{"norm": "layernorm", "norm_place": "pre", "positions": "learned", "tie_embeddings": true, "init_std_down": 0.0, "grad_clip": 1.0, "batch_tokens": 16384, "seq_len": 256}
Each number is 500 + 50 x the weight over its row's rms, rounded and kept within 0 to 999. Layers, rows and columns count from 0. Numbers have three digits each. The size before them is the row's rms in percent of the matrix's.

# layer 6 MLP down, 96x384, rms 0.217, rows 25-75, columns 0-127
101:522541596479484504452549490538497534470427505423474432486481519447462478445494507468459476538541527538466473440412499468607486513533508571505490456636485473530531496547479462496468521465431552561426468478440526478518507497484476415538504494566466538526482511456437452470471474535495572618478417543619458537580404513460538571527576476481469502536510512441491508514509487397482439502460
105:481464526502479485469415499534420563635492474473452575524610464538469465551447487505518554485410530396391560513581506491506504505510551451506494504561525563529490483496537445520506479550521490515431446455425469542464419536555434546506608549477473589546489500462489490626516499460488458461579550396513494506457522493477524578486468519470532399501409442443525459548663487493432497480516
095:475465556572488567525452482525461453556517473428527435540455459511468521531486487524573498509478475424447443418504470471474499459578428451557467502512465494571511500439522559503517469568496488465504413474560535396520423504442495424452485521454466563516443442482562496513494567510474499472580557466541583514439504526455471564510578408504457447476445619472452433471529490474464504501534
098:526531464587569512517545538519536512506484544419586466502480506442511467485529507540453558491435595509485523500529482497487569491493500496536472418533452508510512476516478528499370514475518555428463552516480426505491481458522475527567499452510505442492518513533435475443436492560519433640456460412521473474530561447482509510428469527474566492456562416486518525448627480521506501480583
102:490475541500462440507445459547527521499503554477412450434478538544507556573473510588436494560584461495420537516526488515511647538539462535519542514368560432524523448575364460565461517503548577514508508394454472664451526589556514477456496480533518518430566562460485544552559510518569480485494489395543502501462447455442527580485502480514470589503510511464598488524476526522501469491570
091:517477505466455521477553535579541458507544446343552598523509466530454491427509429492502489428498443433601514552551550454579483520521457568498447473442524429602522519481473433465541580562527400507494464507542491532497513434501496495453375577535512458478512593473503429563481568450512509486498488523527508531580518490486563382440548449432501457528477579518563458508509417497529536564384
097:448529462494509410470526507491446526447445435490446428568529452506462462529447510414540427440524525582462514490552517480593431554468561482531554469521472486518471474506508577470462483521536465572537469406449483480465535479520483526467449511519481473447431516474522463512467549394571518558523566397510452600487441532486549477542411434428498460435487514497457543492487458557497496462617
099:449533486427530532462431560562559529415532508540433491508467539483563447462507623458575533504454569549548487457421442537475403447501561440530418537465451472491535569497526531497518490460488506585472493450490547409633514431584458575550513438421515459400538485565519542588564535557477376564537547522426555419526455506529483637516601498442491441483481582491511517437445512417531540487524
107:469446539515517545483499465498395518478437527453418543468528550500424443392466537497472493479515556553475424554354521456469586541443451488446507415585392466452518595639477467489473395424504403516601555486456514559594470504519591504526498550505471498518481533478543480536522492501483530462483532478496518462486433451559475389439494490476469502504519431499400536464490459468459427543466
104:534395579413430476581485459576455526476527581525566526512479461502488481554515573443380454499470433580544418462677493431559522515489530535500412552552529529467529559482497494484546372463586468420385486454538492506534513475527497565466466463539439440460497505550513499445579526522454516410502392610438513512619553543545514462523471482515566503413482547566437458559541569471523410510509
102:467518483514645533525432469546535491489549536537425510517461541570588577552489489463534525549530459579497438554559560484512510521494594506474554530524501512451556563489523412496502572463523470500459434446443465461495557501533463427520524513559565571500465522516487578462520561432511476514509523505507441497487549570479577530526404518566454369451584563482537500466508522443590485464632
099:496581462474468494504487444532512506548496560526468531551540496449541500559481365486530538451468558408447459529578459434555521460647494482486534457525483521515449486468455479498431484471469528479515538438460478487444461428486489442544559541426484516519508440477531542404538492516535475601401632555543527484463528513482526494561477529640591534490515558513504527485480501506489486485521
099:483574522523571512487493494530524515490508422466433546521468437552445502549487483554516517495488500524408432451568569556450532491520447450500504481581488520532442469508477471449463485559471516428488517481513549478481418474583465470532587553486513517548560403526584460497490466538504491471520513477509485462451509423532475580595500500553568501489527433562533506446464409560516430559447
102:473471496442533505438560587530462438493506442491483441539477402456512445599532489507417511493445548526563569457593576373529426520478403474557484579469453477394572460492456531540520436493524515460449434454453539466487567494419492533520552538527461485531467540446608486494491510520508549489549516509516554509507464363537439539449512507543489562509492583507536491524497481516508429438507
092:514382497490478563571445471425461600486486528556578514462520556451399527537426422488506493590479570485575427473494526467548482483493467481537405524435497530473416522449488525533511501452417572460549472573489532541507486573486425466464480554461607498489560469563485411495505391503558502528421485465531462461435532462515499550492448496593529531468447446543512487532503520581500489517530
103:512509526533469577536440441503451533462518579607511410532459440512558460511491533501496477492538566568401555442525433568569560488524486547517478524539465458493501488567516500556541489420493530564474448540452516501483526400469487436587435464497467537425418513429587493581505463435552424463533545395422587521460524619499438476557503461532477576493470554425512493478507541543525474446472
096:526465549566537483511464544507496507481429491513370625526508555529502531531506514489444502469490487564533524427433511507530470420435463509406603490451426520479410523471515451489504508511466571525486568558534480405575555429524491415544562418385451486490461567493504445408484397527553612548507506547525533555478525581384466521438539532441445528565450622552477440577483567536431523511450
118:425473580491595526504591500621529469506482477498515459485535509463481492419440546504520514551464598426476511519572463459528550581632479491527546486499488481480462551467509476530503543395507503467525510561417439561518395480532401573557383534558464485491410466480530522455578511597522528488449479412553441514377462484579481491464492448527502447361504457513520522500563520607459413495569
109:436558490523401447561466496564417530473477511426500481485560480462562415502471535488449516574475540440560583469498518570546516518543482567517528478497518485535443427451492457590460578445487502473512483471498475553530518559473526483541490508495463496457534476555437532429521436483502535463391554549509543515593475542596483566499462522505521584547526403483560504492585516515515625395514
099:514496522610550544552545438552504462619464446512508552550452535473469575558483482491552479568523647450411468478526519544589538511428470557503510493567536539486494540619530527488490496494511467545455478498473531491539496423422502486488511448557630527533611526599498505524549475482497469558492464535506502518468461502541523504535601463529519509480472536446480426492472421433488483420453
095:529516558462532544474504501570585578496488409517577472559496513524488494521519588529502503588510453455604524492549446548560513581536451564501517489580420580416550498470478448495564468526483575465495467556457493582526504518480508499481438593394515480512476459457520563463602545474455547538528575521424524605518484463496412543501593517505492480550516501517569526519399495452471525486489
105:395542486472512478477504523410537514388475533481534553560535488486574568509550404536519502507468449419536442496532539447495443479516602413357489521540459483507547535511512472479451478550549544551414498570420497546523541573472499470494499605507592413556492610505475504454566502467517498440456560462406506450601587474464374512500501557486498547560481463506450508485483565533517477650499
101:432562563528453510461483477526520521462506498356581498486430482551499509540534530520527513472396527465552460448505484522451547497604514520435558480477535507548501544517441497478539527601482552557518521589427500553561449527519444609359528531399554499544546516508500500513546481377624480439494474522477576530374518471518564564523424501537499545420517519564591572543507506571522487543485
102:483503578472566454504508468460410506585510440561565439553554469540461458509483492482505561548556553530528467554475477514497529513504547463540501539490509500470492590523551497447367543492544551483477509489437478583484497496446568481456480534544519494472508530523461543540458526524516519461540491512472476508519424495550469529551553552473542452475487533536561550398571508435424542507568
093:558489510507540478431471489485476492444504516422399549489482452514563564574527530514453498539577498389495432534493526425553489450523380476512542538467515456479594447458493531534499487494490437501407451496465523510529515522376551454461527515543405472533422500435375530445409431455496570509477578561471440507410520536471634532515568494355432453517431504507614504490530485440561466596476
096:557411396524488382567526561495507589517508424508535441495558473496472511503507494514530476519504465460484527517431441457418472505505537429517554435471478435514464554375454542527492468434531525439548508488574463499422540511560510490470509468491448481393586595522398457551496452502540585586474384534521474498413532618483470509555442503514443479466520556508510510557481543360520596511439
097:480573482581499489555520437438535450463490598573531604521422609447419425462551487568492469431502564541578542449474532512494639512451529512442477604420546417575480431519546526511516518469453396515573502463464521527560577493480528504557530525419461515445447464428532470574532522507520546417599445494546557495537530486528486462570474549452485577495469552448504550542440531556512582553495
100:460493484545495376442516469485432514508473540541433493462521464405470498442595462555552506499510468509451460488376450442469512572476465429590491490473481482477493596553545519453504558652489421484507413538495489480520442498486536539508510484457542513485537479452540543579491533561461439493582538478563470500591521481500570476445464502442411437523488497433474514539504488573495545591541
095:532522526531553369506528560536525520606424503478581502422621445491445535492500421551542467351526425548579481639472438506595436469562496490525467519472521539516489525445500545496522452429456533467530545496545538398482519505432487492584524528510564524538452512479454514486502506403588508503466391540592498513454455512537519489487590563463515552506501597530515482531520576557551475515520
102:495517503560502521533505521571516526463520614537498485541513387461446358483501509517523510519484432548537485540473522532532454470427505407517473544366551540496442468442494519583515513474463562454475449518496547496503545542438495475455342481595479552491574518571576468445473571489561531480452462531509463561430548486492567511563421477432521567476514579540567443429421478528514539400515
100:504520465480449452480443554442579546532502502484461488525532495509522542421555542536522482550516417515550501490451482531535518550555540480554476541542485449472440489434439497477496580411456491388486577448500488527521518460520557548515592523465556474398635542529442468548525472503545517441486512493500583542540454416481425390510505503555506471533477538417501470566483510565466524442534
098:501509549469455537486416487579475502517469486493450432545566496479565493408540508527488476433412412538582547512474470564519431484484508466600454518484542544461546565525606464464535515525439440569411517532536452402577522517472482582500489496491594573521516492503528514574515449464525439567466471487521496551424484458403521571515607555499463388546495382533461524517542575593505523478597
098:545607532531525505466509487552485541535445497409551462495460548536558527588488504541484545506519519493464542490486489551433562411515525522446531459534500446619482563507502523507488506486548514500577403429552440477480490520538598457479607549549506562480490549660423493466435562469494451502552498467435516518480602561479482538540520566492468531495615620478589621487515489466512473517438
101:533536522497488489555607481511593629490429461471621549527440501468504503501619492520512535439474479441492464598470511531516512579449426443564507455481474546498532517413537492494471433469516420463534560523489451576367505518553486447565516496410532481557483554490556575418536421508499502516548504551562486434501477523590496545513529532412550540565605415517482578482548516489440570526414
096:587442523459497397449456557513428630514480521460501540443480493480583410526464488542466510601517546500444568531469492534464548527508449436381487505559560499500511457531497439537455479499603540571511476551448465557554591530553578519490497554431516561555407524479442390479472447466467463552453537420372568493566526442472465467436556555444486516509533437512442517543484452483424534465610
090:443477540404477524536472429493503499445526489583499580422470553527465545478518483446535534527426483537544436445562556478534541374502395448410476460531379503500539502609516375524407472554433480538458500443449492483472420453421498476548432459458478540429374491553454550474432486518448616493490499484558459492488505598561515465424475458562562574509510502472468413515512529586480434472563
099:537477559585524461538512524539532432466553496470395482467508496525464546573543408492490490536594484404578491523453549468472498471464453457487474493636453410576562499440483481436551520482559599482490502450608546504494479580524433519430492516563434491592510556512489503454457497514513517550413440449506482503440418584527534424540443480512548505474496563549391471526423465465558555579595
101:465475439470459559556442466475529421524574438483473512475518502552501463490531532481601493641570527387508491490463471434555547524464496437557459523430509593520394512644498490483448531501574486520470498563564549486611383552521491504491446529460585503569498387532482474449503556438527478436456468605464435507479499416515505525572497505431548435506553526480512551486596551446457420485506
097:559528543455506471491530521514601514533472401543532550509561439497543470415406435534554516474509464493488507477416511631439529586451490418452470485517571512502436599534482462447496531452496491502549518437535473480518452481431519546524539470477484474480419485507520507473484455525579523531472433512448506527529398517444429438422504476502495539513472486544566505537417491511450517443465
102:452456524522489456605499451507414467474506482463486429459557480505454538490501471491559506482619473449538459541522545520562436584456448382546500536548519507595486441514481478456465492479466581522454465496630411521505404516439526501500440502443427527451532438530599523520492501517510502447506404502397400465533490521588451466538564458432544469500545528518471498520459458486548564476444
098:485524536579594623618570499576401440474524542616540467544385550489483554448442612513466470589580480423410482527515523489537561584538469506545501444566577431541463477542533534481450476485488477550521545443489465532523465470503488475470439495483590473533517515575496544515458557578491428537557535475629426487491508537425559550540562488494550437474535537496452455399540506529537450456505
103:508533477521562486501557525512491521508491579494523455553457561577570427605553514496493408573404480435498476491631501521480514456445514545544496528599469494482497478505503519538490446489493500473410414448480538531517459492511546496529546542537441573481494450478509471500556461404476490467547463525405447614475563476496496491422472502497516452442462534465580550424518445479533556404489
097:436530567464450540398528470544425521481572502485501559499469422538543383406574574432434563458504484558549480563485496445454550507513530561501559542501503439442503511440486469506595493493447522502518415561465511424494516490509594501509517487595546523491499452397546592466484452413500514478562481517557422536520561524416592370465550548496513495527459500490455561566629570540534407604522
102:534524437458590523477484536497485575502505472599580522525472414483495430437480545497484479532503469441483509554422511523471461491552482461517504553443470508534464441474478518507457540492549516522477497582518560513478482426411511526553483522439487448425455473487535445465433480500449504501476367504507512480612520454597522539485550504491596491536444581563402495509410466537450506616504
105:536471453640520510597525510459489495467506512493578513537461473485561581554495535493559435425558561433510456528535463506564488565505480555452433466551545503546475489476451512462488392553398489565510411500508522514533367488502372512473480514527407471524475526557523557514446536466513441545517482483511478559482592520560471561546482431616529438488432566537487508462421430610415530502497
093:525527507518418438496505453452433509544531489553468468476426541498518521502552557534453523467505466465446457503440498530453556497528543448513573506560555528544520585530547518528435531449495353474495510530491506468506466421506538472421488510597570477451496437564476572513524520559525557486489556491533522531502583480507508503540518484491564495469539484487601522502382478466526439434593
096:542560511512425537507493560453455521477533518569480461456526501483506484541528468483522516525503479540488502453484477526456566501477416590502528548473441404524451514513461475567532629603506562472521457478468457548532483423495572501490488444440499473440470505523468521459524403542522487511500581514489430501531414587461421531548548535446504552506515394477551479484559480487464519567563
100:606510583456442455500550582529487591552467521437536445518516517431516515455554469547508532437491494552526494596496535563522429402591559443480557548531472483504527504579521466534451555434527492479470500488504496481450572528503471520547552508551456439509625552546486508580564564442495429540525457448570512523531569541484474501556559520521458578564507430517461504507463473465453585503485
096:578616490447519552446489577519556535511539670529546383501468521482458468508375529548568525510394497451541482509497498498486472465435557526517505491522522450454627467542475499598548385491473545481457503448560520446555515494407527466502490446510523596496502603484460501685425434571512527385438420513566497453529562545517500448494407490514510518546507455386498464433482508462509498594528
095:536534480508533483464544491494402498571523505502505472496510432412514456476446428522589518551447501477540437450471519537453475511472592523400523510509464540388559485499516496448531507407490560432474518416485459557446449523461492543583544631517521541518449512511447590458518440618528522372383521438471518511560453551531402477363496581522564564500461482508592479560468528491495495532548
107:510478512496470526536500532524451530454494493561476448496587477504626447445524514552520536498459516516478509490454515500509561440552488501514539519581396552561394348497424488593487570515430455553495480476548493477485488521515517489548572487560492463479572457529554507444565513498478477405558498488415580478531492513537507599580544472544511513490369572552583580510505442403547459507472